Each number is 128 + 24 x the weight over its row's rms, rounded and kept within 0 to 255. Layers, rows and columns count from 0. The size above them is the row's rms in percent of the matrix's.

# layer 5 MLP up, 256x96, rms 0.152, rows 117-140, columns 0-95
size [103 109  99 106 110  91 101 105 106 104  89  85  98 103  92  95  89 101 108  93 106 105 104  95]
[[146 131 143 151 130 156 158 128 120 121 116 143 128 133  79 137 121  89 186 130 118 126 104  97 134 112 147 110 128 130  88 130 101 137 111 135 162 145  83 136 160 209 139 106 131 117 161 147 123  80 135 123 140 156 107 119 122 108 108 131 112 130 138  83 148 139 113 162 136 145 115 142 110  72 104  85 151 104 118  98 104 127 116 118 172  91 124 168 122 139 133 115 125 168 147 138]
 [101 151 101 160 120 127 145 124 122 154 145  90 126  89 180 138 164 122 135 138 145 160 128 109 157 109 103 126 111  80  94 108 131 107 154 135 122 113 122 100 113 122 102  85 187 143 174 127  92 132 168 150 124 128 146 130 142 137 110 127 152 154 122 123 145  72 130 144 148 104 150 143 145 102 118 107 144  77 100 152 101 175  97 136 104 128 134 148 114 110  94 114  95 139 106 127]
 [ 93 130 112 129  80  54 120 101 112 130 137 135 158  77  78 155 142 107 120 115 145 134 141 149 127 134 176 104 131 149 128 107  90 129 148 137 131 125 126 149  75 152 103 159 142 175 104 134 112 124 107 139 123 168 134 164 119 148 159 126 134  93 116  81  92 120 124 113 131 134 162 111 137 123 104 111  97 140 105 152  91 115 135 131 156 139 157 131 156  91 149 117 128 158 144 129]
 [137 112 176 134 134 159 169 122 148 118 154 139 109 140 116 108  89 167 106 152 123  93 124 116 191 135 109 127 156 141 106 131 143 134 128 105 132 118 137  69 150 131 145 101 103 168 171 100 112 102 128 149 125 123 109 156 134 118 127 137 178 116 139 137 106 114 119 131 122 162 103  82 140 117 103 155 120 143 149  92 148 107 145 134 154 153 111 133 124 162 134 161 159  67 141 167]
 [125  98 127 154  81 125 136 119 119 122 141 136 137 161 144 154 147 112 155 146 133 103 101 165 172 144 160 142 128 138 140 113 132 122 125  95 153 122 113  99 111 172 168 160 164 138 127 100 113 160 143  75 121  68  95 146 150 162 141 144 118 189 117 153 157 125 153 104 180 120 136 134  99 114  87 145 107 134 135 126 129 161 138 107 142 133 125 114 149  89 147  98 108 132 125 111]
 [135 148 124 104 115 129  64 144 163 121 120 143 106  81 104 152 164 128  91 155 158 146 138 110 117 118 141 122 169 120 108 144  89 147 144 132 148 137 107 159  78  95 116 125 134 123 135 153  99 114 128 139 151 125 135 164 114 153 132  97 145 109 114 147 122 149 139  99 117 140  72 108 123 143 139 137 114  82 123  98 146 138 105  76 148 132 208 153 121 132 120 117 143 155 112 108]
 [129 126 105  98  99  88 131 161 120 130 104 136 166 157 145 127 130 129 138 114 115 149 143 133 132 137 154 120 157 149 150 142 125  91 120 137 178 126 126 136  97 138 147 138 189 110 113  72  73 107 173 126 125 127 102 120 112 137 125 141 119  97 176 116 110 172  88 131 166 115 151 132 110 141 158 132 123 100 142 112 118 152 116 152 164 142 148 153 105 150 157 145 123 160  95  73]
 [135 116 103 166 167  81 174  85 100 134 136 166 150 126 125 125 162 143  67 175  92  91 108 157  92 146 129 131 132 128 106 107 115 100 151  74  82 129 140  99 137 131 141 116 100 117 145 112 132 113 142 102 143 145 118 138 101 143  82 142 129 137 158 174 141 131 118 138 149 134 129 151 112 101 122 119 179 114 101 143 146 138 104 105 134 153 125 131 145 135  89 126 130 133 103 108]
 [156 180 136  98 167  97 125 163 136  99 182 119 137  79  98 105  86 120 146 135 132 131 131 175 142 140 124 134 139 117 156 118 141 130  96 114  83 124 138 169 112 115 123 125 133 130  69 161 142 119 112 140 136 109 121 134 139 105 135 162 148  87 105 133 128 121 132 175  88 112 114 116 131 139 101 146  95  97 131 116 158 141 143 147 128 153 149 162 114  76 142 156  91 122 144 142]
 [182 106 119 162 133 105  91  83  99 145  98 146 119  98 129 133 126 109  99  95 125 149 148 113 158 140 114 131 110  97 122 111 185 146 125 147 105 112 144 148 158 119 134 119 118 101 110 140 187 171 131 142 114 162 129 154 138  78 118 134  94 135 145 137 150 141 118 123 136  76 121 156 126 127 143  93 137 127 165 150 110 103 133 106 109 126 113 166 157 161 100 136 141  89 154  96]
 [168 126 181 150 101 144 124 149 141 121 177 159  96 122 157 169 114 147 134 111 146 128 128  92 158 143 112 110 145 165 142 171 100 156 114 116 110 146 179 146  87 149 109 107 132 144 140 145 100 106 107 137 135 139 139 104 113 115 149 110  84 118 105 114 135 121 113 139  96 127 110 112 155 147 147 101  63  91  96 109 121  97 127 108 130 148 136 123  76 146 127 123 142 123 168 125]
 [113 135 125  88 126 145 151 162 144 173 110 144 169  56 120 152 130 144 117 114 119 130 118 145 151  83 143 192  97 102  97 113 111 135 155 113 160 133 129 134 119 134  63 127 112 143 134  84 170 142 118 160 145 137 133 136 152 166 112 127  80 127 135 132 108 118 143 139 108 145 155 152 109 133 137 110 102 140  87 109 124 123 163 110  84 129 133 142 136 106 133 143 150 103 102 132]
 [131 124 180  87  98 152 140 131 105 141 129 140 160 140 181 114 106 105 152 104 124 110 114  88 132 124 143 135 103 148 130 131 150 140 133 160 128 117 143 100 176 125 119 115 112 148 135 123 138 100 130 192 116 127 179 139  96 122 129 102 127  99 142 143 114 135 139 142 106  94  78 130 127 171 143 143 128 162 138 130 118 127 105 119 109 168 111 180 118 138 160 168 142 119 168 183]
 [143 109 118 138 105 134 188 114 146 162 135 131 166 129 122 163 143 129 109 142 117  90  79 122 160 112 131 124 151 107 148 126 144 166  84 131 128 102 127  86 122 107 142 152 122 147 118 131 107 108  80 130 132 130 126 119 104 106 144 103 132 106 162 132 125 161 153 181 103 136  95 106 132 151  97 106 119 202 153 148 132 114 143 156 163 158 125 110 142 116  96  83 161 127 139 122]
 [166  79 134 110 149 175 122 131 137  77 152  69 134 132 129 123 144 105 126 108 185 148 113 128 148 161 107 127 120 140 167 137 154 129 128 114 154 155 136 147 113 132 101 104 146 127 147 151 138 103 161 129 123 116 159 104 156 130 139 116 137 142 122 111 128 108 125  91 145 116 169  94 133 119 147 136  73 116 100 112 169 101 101 158 123 118 174  92 140 102  95 100 159 102 134 104]
 [ 83 130 101 115 126 145 127 107 137 173 118  89 103 115 127 112 111 130  92 126 155 167 107 131 111 120 144 114 145 121 153 119  71 147 115 135 117 137 202 103 125 151 150 105 145 175 145 138 152 151 138 129 113 112 119  91 133 162 139 135  59 114  91 124 117 157 129 119 141  99  97 107  93 149  97 137 134  80  87 152 119 110 112 147 140 132 125 117  94 134 126 105 165 124 121 144]
 [118 131  93 116 109 118 146 137 156  90 130 167 128 137 153 165 188 152 125  97 130 123  92 128  72 133  99 155 129 145 138  77 124 141  90 151 132  68 156 128 119 114 133 124 122 114 161 127 149 117 156 116 151 156 108 148  89 128 122 129  92 176 132 118 154 130 119 122 114 165 167 111 155 147  97 104 173 129 102 121 113 135 157 152 151 141 127  82 129 157 127 133 140 105 117 135]
 [140 106 173 147 169 113 132 136 131  78 128 153 114 112 162 131 101 160 122 111 134 105 110 167 134 128 150  92 117 144 153 134 128 144 112 125 139 105 107  95 163 132 136 118 143  97 126 138 116  96 136 141 168  91 115 117 167 123 125 102 100 143 127 183  77 147 209 100 160 115  82 102 124 117 144 155 126 135 139 128 118 149  94 108 133 158 134 115 140 166 144 104 136 129 138 152]
 [139 111 127 128 139 135 153 132 141 113 150 177 166  80 130 115 110 103  96 113 147 132 116 105 120 118  92 110 138 119 100 143 139 137 121  81 110 141 141 114 161 103 142  85 134 152 114 132 127  89 136 157 143 111  92  97 184 128 111 114 151 149 139 120  84 132 150 166  75 105 136 148 113  86 128 104 120 104 132  66 127 150 120 116 107 124 177 138 151  93 149  89 122 107 137 139]
 [118 177 149  87 149 118 139  80 123 168 133 113 172 156 111 163 165 139 167 138 121 145 113 137 111 173 148 115 124 132 103 149 125 133 138 144  96 123 103 114 125 132 133 110 123 121 113  85 136  97  85 184 139 120 123 113 102 137 108 153 204 124  93 152 150 118 137 127 133 151 140 147 106 164 140 143 121 121 140 117 110 135 166 102 121 122  90 146 130 146 128 124 177 170 144 126]
 [154  82 103 122 141  85 145  74  99 154 156 107  94 116 116 170 123 128 120  96 117 144 139  99 163  86 135 103  86 134 110 124 137 139 138 154 166 146 145 124 114 152  97 117 114 155  96 122 116  65 112 106 105 122 121 123 136 155  69 119 123 146 101 106 135 126  95 138  93 104 163 140 119 101 126 138  99 134 123 120  99 141 149 145 125 157 113 126  97 104 113 123 121 103 111 177]
 [118 104  76 102 181 127 156 123 122 146 123 143 151 138 172 151 115 129 118 105 164 150 118 114 104 152 132 168 138 142 163 144 104 126 140 179 125 136 180 133 125 110 118 132 114 133  93 134 128 182 143 186 122 151  76  78 133 137 185 119 106 154 151 130 140 115 156 116 135 132 141 138 131 156 104  82 120 108 151 124 113 135 118 137 103 149  91 154 122 109 100 116 125 124 135 120]
 [114 113 130 116 151  76 106 116 169 132 129 131 108 159 167 105 144 135 115 172 174 154 112 104 139 145 115 107 118 114 138 132 129 125 126 104 140 112 113 126 157  80 130 126 124 124 155 111 132 148  99 133 167 117 132 106 148  99  71 127 119 162 104 167 143 136 147 115 136 128 160 145  90 158 124 143 131  86 123 103 159  90 153 137 138 135 102  89 151 151 155  99  98  69  88 146]
 [128 143 129 142 124 159  95 139 128 151  97  86 142 102 136 138 161  96 152 153 111 108 164  96 107 137 122 151 132 106 139 125 149 135 142 110  92 150 136 132 131 149 148 166  89 118 169 106 172 134 135 139 149 133 136 167 139 181  93 150  76 142 144 153 114 128  98  95 105 128 141 145 160 100 141 107 146 135 116 125 126 105 174  71 143 109 131 109  96  96 112 107 107  89 115  95]]
# layer 5 MLP down (transposed), 256x96, rms 0.148, rows 117-140, columns 0-95
size [ 97 109 109 105 111  94 101 103 104  99  91  90  97 103  88  92  98 103  92  90  95  96  95  91]
[[111 163  89 137 133 122 134 168 111 132 135 160 107 138 150 143 117 169 140 164 112  97 160 103 106 135 127 133 149 120 185 172 163 102 128 136 127 131 130 124  92  57 107 154 108 129 135 121 114 122 104 132 141 117 142 133 118 114 192 147 132 114 157 169  74 142 139 117 100 121 142 106 116 114 163 140 146 124 111 157  97  89 116 120 112 133 108  99  91 142 161 110 155 117 112 112]
 [151 108 137 105 146 147 132 170 140 102 132 105 129 118 111 103 165 124 137 110 115 138 136 157  90 140 121 111 117 150 142 173 143 166 131 117 153 123 112 111 103 124 177 105 156 157 132 108  87 158 162 142 112 165 150 126 131 124 124 155 130 135  90  88 160 116  84 126 160 122 155 151 172 144 189 135 164 128 121 144 143 162 123 157 104 139 128 114 184  91  96 126 129 128 160 128]
 [117 110 110 133 171 141 117 121 154 119 129 104 124 152 114 102 116 145 146 161 103 151 151 135 108 147  95 139 109 179  93 142 134 134 140 111 162 139  87 106 139 129 146 106 117 104 106 171 168 144  92 106 136 179 123 154 180 121 151 100 133  96 164 126 126  83 160 125 157 160 138  92 126 128 153  92 119 112 157 154 157 112 140  86 161 106 126  95 120 143 129 119  90 110 117 143]
 [102 179 166 137 107 149 155 119 176 125 110 126 133 113 140 128  91 148 101 136 111 113 104 134 149 165 144 160 110 118 150 143 162 128 106 113  96  87 105 111 119 140 157 127 132 153 185 133 155 129 104 121  83 112  65 112 114 140 186 113 139 108 115 124 136 106 149 118 150 122 116 113 104 147 110 151 125 131 105 114 125 158 123 149 126 133 160 112 120 162  98  92 128 140 177 172]
 [126  91 130 145 118 122 114 165 116 103 160 107 129 118 156 109 120 111 123 118 101 177 173 104  94  91  91  93  83 122 161 149 170 127  96 143 119  82 138 117  96 149  80 154 123 148 132 119 102 122 132 133 147 158 134 103 124 122 114 190 108  98 160 111 174 117 131 112  94 136 125  94 172 128 153 141 104 119 119 129 107 130 108  93 150 145 158 155 129 130 149 118 115 140 133 131]
 [100 127 116 182 122 119 142 135 112 102 113 158  95  95 164 152 110 134 129 129 122  75 151  95 141 125 141 105 123 126 118 157 100 115  78 147 145 129 114 103 100 117 121 132  90 118 110 108 124  83 149 129 100 101 109  84  98 115 168  85 124 150 180 133 117 123 120 144 114 134 162 187 125 119 159 133 142 152  98 132 104 110 127  97  97 124  84 118  94 145 133 151 153 144 126 139]
 [150 101 157 112 102 129 102 122 173 136  90  97 122 156  92 145 150 150 150 148 141 141 113 137 148 155 118 141 156 119 146  62 106 146 158 127  80 101 112 157 119 127 119 153 121 125  99 174 156 145  87 119 120 141 117 125 124  69 143 129 155 143 117 106 144 151 137 107 111  78 117 121  93 106 147 161 141 168 118 146  75 132 104 110 133 118 156 151 119 115 131 143 152 145 111 153]
 [163 120 126 101 132 163 131 140 158 127 137 146 133 109  79  91 115 139 128 148 134 159 130 125 129 129 132 104 136 129 172  96 122  90 136 131 104 119 129 125 112  98 126 130  98 150 142  92 146 170 129 132 144 112 135 160 130 169 136 149 157 131 114 147 118 135 146 123 160  98 126 158 129 205 134 197 113 113 108 115 126 125 101 174 115 111  82 133 151 167 115  71  97 120 118 105]
 [139 170  92 106 143 100 154 149 111  92 196 141 103 105 144 143 116 130 124 162 129 135 115 146 134 119 103 130 178 126 125 100 147 121 119 113 135 156 105  83 149 117 129 131 167 129 129 104 108 128 137 149 135 103 128 139 100 131 171 133 149 131  91 105  88 174 139 167 126 140  63  77 107 157 139 137 144 142  98  72 137 111 109 112  97 136 141 156 129 133 143 132 141 133 143 128]
 [ 93 148 131 120 115 119 129 114 131 115  94 116  64 113 141 137 150 166 138 106 186 131 131 181 104  91 132 136 133 146 139  89 125  94 136 129  91 132 153 127 138 163 140 151 129 159 133 102 132  92 103  86 165  95 112  98 131 138 138 128  79  97 153 129 157 160 142 114 135 135 131 149 115  87 101 166 112 155 125 132 127 149  97 145 102 134 111 123 110  99 120 118  89 178 132 137]
 [ 95 120 148 124 125 170 122 153 116 133 127 106 131 138  93  82  86  99 132 148 155 120 179 166 126 108 143 126 139 143 126 128 190  96 123 126 173 118 120 148 168  77 139 116 136 163 112 108 110 181 140  98 109 116 100 157 137  97  90 160 158 124  92 144 137 159 130 162 149 119 107 116 119 123 136 110 114 150 152 108 158 141 145 133 125 131 110 162 137  92 151 159  99 137 116 131]
 [124 117 129 127 126 113 142 120 170 104 129  98 129 133 127  76 114 100 165 139 125 117 152 109 136 103 119 100 151 138 172 105 155 187 171 130 123 111 130 114 163  95 198 127 120 149 131 135 155 135 120 120  69 183 114 157 112 150 158 130 118 139 147 123 142  96 147 172 115  99 145  97 101 105 104 138  86 103 107 130 124 148 116 146 127 130 101 135 132 141 132  97  84 127 142 131]
 [127 121 118 130 144  99 129 114 126 136 112 183 117 161 158 143 162 144 146 160 152 175 153 148 108 145 137 101 121 126 158  86 123 169 145 125 147 142  88 141  98 120 144 145 107 123 115 158 136 134 140 141 145 122  72 139 109 139 141 133  96 148 112 141 107 152  97 113 134 159 177 138 149  98 117 127 144 130 112 123 109 146 101 162 139  79  90 134 187 169  76 135 122 118 138  93]
 [132  93 187 124 146 110 151 115  98 110 147 137 125  82 151 104 156  86  90 142 120 153 165  86 147 115 154  93 135 129 177 138 114 120 131 149 151 157 145 124 106 118 161 150 118 130 130 107 117 132 105 145  96 119 136 133 159 111 132  89 145  98 121 129 118 134 134 109 115 185  86 145 164 142  93 145 128 133 105 120 118 120  90  86 128 149  93 115 134 111 130 127 153  93  86 165]
 [ 98 134 129 136 114  89 157 101 125 125 151 129 104 130 124 122 102 162 161 120  84 125 191 166 116 130 131 148 131 192 147 131 180 133  94 117 145 139 104  92 118 139 140 131 120 107 126 132  95 119 124 136 129 151 131 149  94 139  80 141 143 110 158 154 129 144 130 133 121 132 105 154 130  62 143 157 123  97 141 137 126 108 142 121  80 138  80  98 117 150 131 125 101 183 123 109]
 [157 157 126 152  94 107 158 100  76 157 153 146 131 119 137 126 176 123 127 155 138 145 114 122 151 126 108  95 133  82 132 123 141 148 134 113 143 152 122  97 139 123 144 147 144  91 114 135 110 146 139 113 125 134 126 157 107  90 141 120 149 145 123 135 174 102 138  82 109 122 152 135 124 108 116  82 146 144 159  75  91 170 116 160 131  89 140 101  99  64 125 112 110 153 160 118]
 [136  96 117 161 144  96 109 131 126 161 137  90 125  89 112  89 136  78 151 138 117 125 131 118 192 160 139 110 129  81 127 172 135 159 127 116 119 169 108 142 145 153 142 126 101 146 100 141 127 127 104 110 100 114 108 134 138 125 163 137 146 108 107 141 129 167 149 113 101 111 122 111  90 113 119 133 143 124 152 150 157 113 125 121 140  86 119 190 194 124 143 145 105 125  90 120]
 [153 114 140 150 160 165 156 143  88 116 114 135  60 113 142 177  90 160 122 140 163 121 126 134 104 131 148 108  95 106 125 139 143 167 160 103 125 138 128 136 168  96 119 129  97 155 104 155 118 121 115  91 152 108  92 139 147 137 137 125 125 127 119 112 121  90 121 131 109 114  95 107 121 134 143 112 112 136 147 137 138 136  96 125 111 121 116 137 148 163  62  87 109 155  85  79]
 [109 119 115 155 119 189  87 112 140 159 129 128 132 117 131 109  67 200 114 156 107 127 131 128 159 143 135 104 129 165 155 193 172 115 144 147 147 122 123 143 122 156 110 125 130 142 135 152 136 123 105 137 110 113 117 147 131 132 128 123 125 121 163  90 131 137 134 126 156 133 106 110 114 147 100  84 137 137  78 160 111  98 159 104 129 147  94 111 111 118 133 107 106 105  81 100]
 [126  74 130 117 141 153 114 126 152 136 138 164 117 128  60 125 151 134  95 148 107 131 167 126 136 150 122  81 164 104 162 130 108  78 125 112 131 159 122 160  88  77 114 158  91 103 130 136 133 122 154  93 134 115 145 104 138 109 166 158 152 107 155 144 125 134 163 113 158 142 119 116 154 129 163 154 107 115 131 170 111 141 101 129 150 113 150  89 144 100 121 126 131 157 150 126]
 [123 181 106 158  97 110 133 141 143 144 116 138 125 128 146 115 146 117 163 189 165 126 142 148 140 131 118 108 104 157 121 167 120  94 114  88 146 162 104 130 143 161 125 143 132 163 144 167 139 168 141 114 102 150  91 124 111 191 137 138  92 124 127 127 125 107 142  75 161 114 151 115 156 115 117 104 122 158 103 132 136 122 136  94 175 172 157 144 112 119 156 117 118 121 150 145]
 [130 148 117  99 137  90 129 116 169 127  39 140 131  90 114 112 144 113 112 138 129 124 144 141  96 123 117 178 108 161 112 148 104  99 149 106 169 116 123 125 162 144 127 122 188 151 151 138 121 129 152 143 127 108 140 132 131 159 110 112 125 160  79 108 131  97  99 113 124 108 111 130 118 124 106  98 118 162 119 130  97 157 140  90 129 108 138 129 108 109 128 146 132  59 157 140]
 [137 111  84 122 122 152 111 133  94 116 169 122 147 126  94 111  96 151 134 125  63 119 143 131 133 129  98 116 161 140 135 126 125 107 145 123  99 102 122 132  69 159 121 116  96 130 114 127 177 109 167  93  84 135 141 125 122 135 155 142 132 103 141  95 154 104 130 137  60 151 109 161 164 119 102 164 105 131 127 155 127 143 121 124 112 150 117 140 109  60 149 131 142 108 129 118]
 [125 101 164 125 118 130  75 136 133  83 125 148 107 140 123 149  63 128 120 163 124 131 105 125 151 139 104 110 125 124 147 153 140 129  95 167 149 141  84 101 136 166 142 109 160 166  67  95 127  92 140 109 143 133 160 119 145  95 128 158 137 129 135  97 131 132 114 128 126 120  73  97 101 157 112 161 102 170 116 138 120 148  99 146 137 131 133 157 169 118 144 115 155 113 114 147]]
# layer 5 MLP gate, 256x96, rms 0.149, rows 118-141, columns 0-95
size [ 97 106 102 104  92 104  94  94 103  97  89 101 100 100  97  87  97 103  94 103  95 102  97 106]
[[125 127 148 124 126  83  97 137  98 107 135 129 150 162 108 145  70 115 164 112 119 154 157 169 169  77  96 160 124 135 136 125 120 120 100 118 109 117 162 166 116 132  76 138 151 105  82 136 133 140 144 138  92 136 134 117 116 111 176 106 137 120 128 160 142 131 123 129 127 144 147 115 134 155 122 149 142 116  85  78 153 109 113 111 140  88 122 152 106  87 126  85  93 139 126 133]
 [120 141 111 160 126 171 108 121 116 128  98 139 134 166 142 130 114 129 165 142 141 143 112  93 121 154 141 115 122 153 106 151  87 110 126  90 100 128 148 106 133 145 106  88 174 120 137 119 114 142 146 135 107 103 106 160 119 146 126  87  94 146  93 162 111 144 161 112 112  99 145 158 134 131 167 192 123 120  90 109 118 107 104 138  91 185 105 160 146  92 107 139 108  98 145 119]
 [131  89 139 124 124 146 145 123 161 134 111 133 129 150 167 107 125 155 105 147 134 141 154 127 107 103 143 123 124 135  91 122 108  94 121 151 159 199 130 167 145 154 148  88 149 134  78 100 115 130 146 139 116 162  25 118 114  97 126 137  95 116 124 131 153 139 138 140 151 148 122  95 139 130 121 148 123 146 126 136 159 159 156 117 150  95 141 149 120 138 102 141 120 112 154  93]
 [134 143  97 103 116 151 117 158 139  91 145  87 183 128 139 167  90 155 143  97 111 143 148 142 132 110 111 108 130 140 148 153 127 133 139 124 157 149 114 142 147 153 152 123 128 177 126 138 109 156 126 175 119  87 109  99 147 121  90 150 108  66 129 121  87  85 119  92 113 190 105 131 153 102 118 137 145 141 114 141 116 122 167 127 121 118 154 111 123 106 123 121 146 116  82 112]
 [146 169  91  49 142 132 116 148 119 128 114 124 147 145 126 151 126  98  98 159 133 161  79 132 104  99 164 158 117 140 122 121 123 104 119 151 115 144 129 173 149  99 163 125 121 176 115 116 116 112 129 124 153 110 137 110 166 158 108 119 134 115  80 122 120 145 141 123 135 122 173 101 149 131 135 111 156 114 160 121 166 160 174 114 154 128 173 164 144 150 124  96 115 125 126 143]
 [100 119  59 126 142  86 142  87 120 127 133 133 108 133 148 170 132 147 142 109 112 137 117 152 137 133 116  92  46 148 150 144 164 167 138 172  95 152 141 125 109 131  93 124 159 102  95 124 160 149  95 165 137 132 154 123 146 150 136 131 146 131 128 118 128 138 103 146 109 104 141 131 117  89  87 113 163 121 139  95 155 115 135 151 109 108 115 107 124 136 146 122 100  97 102  96]
 [140 144 151 155 124 121 108 140  93 108  98  78  83 126  97 115  95 119 123  98 173 173 123  97 163  91 120 122  99 131 131  98 121 111 113 145 127 126 158 108 134 123  96 126 128 133 125 130  69 120 151 173 137 154 100 132 132  82 156 106 131 115 147 161  83 152 110 145 108 109  96 121  99 187 131 155 108 120 142 126 157 114 154  94 128 135 129 110 147 107 148 112 108 118 157 108]
 [108 126 126 147 105 154 143  83 109 109 130 103 112 147  95 107 122 130 154 115 120 154 144 145 120 113 134 151 101 135  91 139 100 119 120 127 107 172 119 137 146 153 140 178 126 111 151 118 143 128 117 180 115 154 138 130 133 140 165 160 150 116 167 147  89 110 151 112 131 131 105 143 155 168 110 153 148 156 148  98 124 177 141 121  83  96 115  73 141 177 156  97 119 162 167 120]
 [126 165 142 121 136 103 122  96 157 131  68  98 121 130  85 128 135 167 128 116 157 132 111 143  54 100  72 117 151 152 156 114 107 172 136 121 116 148 133 183 130 147 118 144 146 132 142  89  81 105  98 124 128 135  94 107 126 128 145 133 121  96 144 136 122 114 168 121 100 127 122 138 131  83 155 138 151 161 122 122 118 134 126 107 101 138 111 130 132 142 155 111  73 143 136 105]
 [115  89 106 137 117 185 149 101 137 125  81 156 109  98 120 106 138 143 134 173 128 146 128 119 115 134 113 137 153 113  72  95 111 112 182 155 158 152  89 133 141 116  92 154  94 115 156 130 132 131 134 133  90 118 139 145 148 174 127 120 134 135 166 161 137 106 139 109 123 144 150 150 149 132 139 125 186 123 116 120  89 160 126 114 107 141 147  91 156 168 118 120 159  89 129 138]
 [121  99 149 118 155  89 132  96 145 131 124 117 147 117  98  92 128 124 112 165 132 117 135 121 102 116 125 121 126 185 166 159 115 163 122 113 137 121 109 170 143 144 194 133 120 114 112 133 109 127  87 175 103 187 110 157 115 125  84 149 120  86 138 154 171  93 159 139  94 180 138 107 125 131 140 135 110 136 120 166 122 106 118 133 111 128 109 124 154 126 119 124 107 159  98 119]
 [130 135 132 140 116 167 135  93 115 193 100 159 138 112 136 158 151 124  86 102 136 147 112 150  93 188 133 138 100 102 118 128 125 123  94 143 119 153  94  76 184 143 152 132 149 133 165 157  70 109 140 139 104 146 142 173 117 134 109 114 139 130 116 112 134 112 135 110 148 135 111 135 151 113 140 147  99 112 149 134 167  83 141  84 126 137 111 160 112 112 138 128 161 120 127 125]
 [151 111  84 128 130 120 160 117 167 148 106 115 106 155  93 111  95  92 101 140  98 129 115 165 100 134 134 114 106 151 118 129 117 129 127 138  94 185 126 137 154 155 120 149 102 124 127 125 140  94 123  92 138 127  76 162 165 155 121 155 128 116 157 148 170 100 152 123  94 110  97 103 118  93 152 149 119 112 161 147 123 136 155 156 130  99 110 140  92 101 117 146  91 141 138  77]
 [127 134  88 120 131 129 150 164 105 144 108 111  97 105 139 144 135 112 122 141 118  97  90 138 124 128 128 111 126 192 100 139 192 116 136 118  90 163  96 112 122 132  94 142 126 151 160 161 110 141 132 146  98 120 147 134  91 119  84 157 137 122 107 130 156 148 129 123 122 151 146 148 182  95 128 130  99 140 143 149 136 125 141 128 100  83 114 116  96 171 157  87  99 140 168 162]
 [124 126 138 122 162 116 141 139 133 139 141 140 153  74 127  78 124 138 148 129 124 146 115 178 127 152 135  80 152 147 146 115 153  93  96 171 113 155 148 114 178 123 155 196 139 149 156 118 127 105 110 147 160 140 127 133 145 149 145 148 111 157 120  98 120 162 122 124 105  99 178 108 102 116 114 156 102 137 125 160 108  99  99 140  88  97 133 129  73 133 129 125 109 127 129 147]
 [129 136 133 119 145 132 122 149 107 139  89 140 147 104 110 116 162 125  89 164 123 171 132  90 149 163 144 122 154 110 132  85 134 123 102 144 138  99 183 112 149 169  77  72  99 106 107 133 136 123 115 154 127 173 119 148 127 137 105  92 102 161 147 158 138 150  86 153 141 128 120 139 149 134  91  81 123 121 139 131  97 106 127 137 112 158 141  77 131 140 143 134 141  97 155 121]
 [133 117 142 170 116 139 123 108 113 141 132 132 111 179 114 142 105 195 166 151 117 162 118 126 138 136 125 118  74 141 142 111 157 130 111 108 131  90 141 134 128 115 101 117 143 129 125 154  86 143 175 110 146 173 141 149 132 112 143 135  94 138 125 143 146 122 171 115 145 152 107 128 118 181  96 140 114 154 165 117 109 148 132 118 138 204 121 132 139 188 130 130 144 108 102 127]
 [125 107 139  99 130 172  98 137 106 125 122 124 112 119 161 157 133 136  92 137 150 151 100  80 170 124 129 147  90 129 138 105 133 135 132 139 105 143 123 172  97 149 175 152  94 150 121 183 145  97 144 159 122  74 155 183 126 104  61 155  90 124 102 144 118 142 115 108 132 144 119  95 139 124 103 133 131 130 140 152 141 118 139 125 115 147 136 112 108 150  83 115 127 113 111 109]
 [121 139 124 163 125 114 147 166 114 151 159  86 158 172 187 148 124 161  98  99 183 171 133  88 132 135 145 127 137 127 107 115 169 166 122 131 140 135 117 148 145 140 117 132 119 150 119 164 130 139 110 109 127 115 149 141 101 129 121 126 145 140 165  85 133 145 132 126 150 103  76 167 121 117  73 156 151 103 123 116 119 103 129 101 109 104 155 135 106 176 102 135 137 100 143 133]
 [125  95 178 107 124 228 144  90 114 119  85 132 149  93 107 140 144 110 155 132 167 133 160  96 115 114 130 131 128  98 121 127 101 133 113 140 115 101 102 123 139 158 107 137 120 130 142 120 100 107 159 112  92  82 114 154 155 128 137  91 145 159 168 134 131 137 141 144 124 130 131 125 120  83  90 149 111 124 149 119 136 149 161 127 148 132 113 144  99 105 120 107 166 109 159 115]
 [164 151 157 125 112 128 117 143  93 112 130 141 121 151 151 148 126 121 119  78 123 154 146 124 113 122 141 122 146 140 160 109 118  66 142 155 108 125 142 118 122  66 128 111 128 107 108 105 149 119 114 121 120 143 120  86 139 103 152 125 141 128 149 163 146 168 151 186 148 149  84 138 132 126 100 116 141 167 129  95 109 155 169 122 100 111 143 163 144 168 109 141 169 156  74 141]
 [126 143 100 127 119  88 143 151 102  92 143 107 156 101 111 126 145 165 140 144 120 100 123 168 114 138  97 152 165 117 111  72  85  86 139  86 127 127 121  71 119  88  97  90 121 136  96 118 138 144 150 147 131 113 128 121 126 128 119 125 116 148 136 117 136  93 163 114 107 127 140 153  97 157  61 149 146 146  91 124  95 123 151 154 100 140 170 141 120  99 102 132 133 116 122 131]
 [150 120 142 181 133 119  96 127 101 110  98 149 101 153 142 202 145 167 123 138 103 135  80 111 167 186 119  84 168 118 157 145 126 155 142 168 110 124 111 138 135 152 146 152 110 140 118 113 119 116 126 130 137 129 129 117  92 133 116 123  80  89  97 110 110 133 129 100 141 142 142 149 126 109 131 134 110 141 144 108  81 142 149 153 128 130 118 131 151 113 160  86 151  84 135 150]
 [125 112 144 156 116 140 138 157 131 158 158 147 120 133 179 126 133 127 169 124 120 151  83 139 145 116  88  97 147 129 158 127 131 143 113 167 152 121  92 149  70 142 145 166 153 153 134 138 120 154 113 137 151 154 139 137 117 137 167 158 136 105 171 148 140 106 140 130 159  86 148 126  85 147 112 122 150 123 132 146 138 128 172 176 123  64 113 117 133  82  98 144 110 135 122 140]]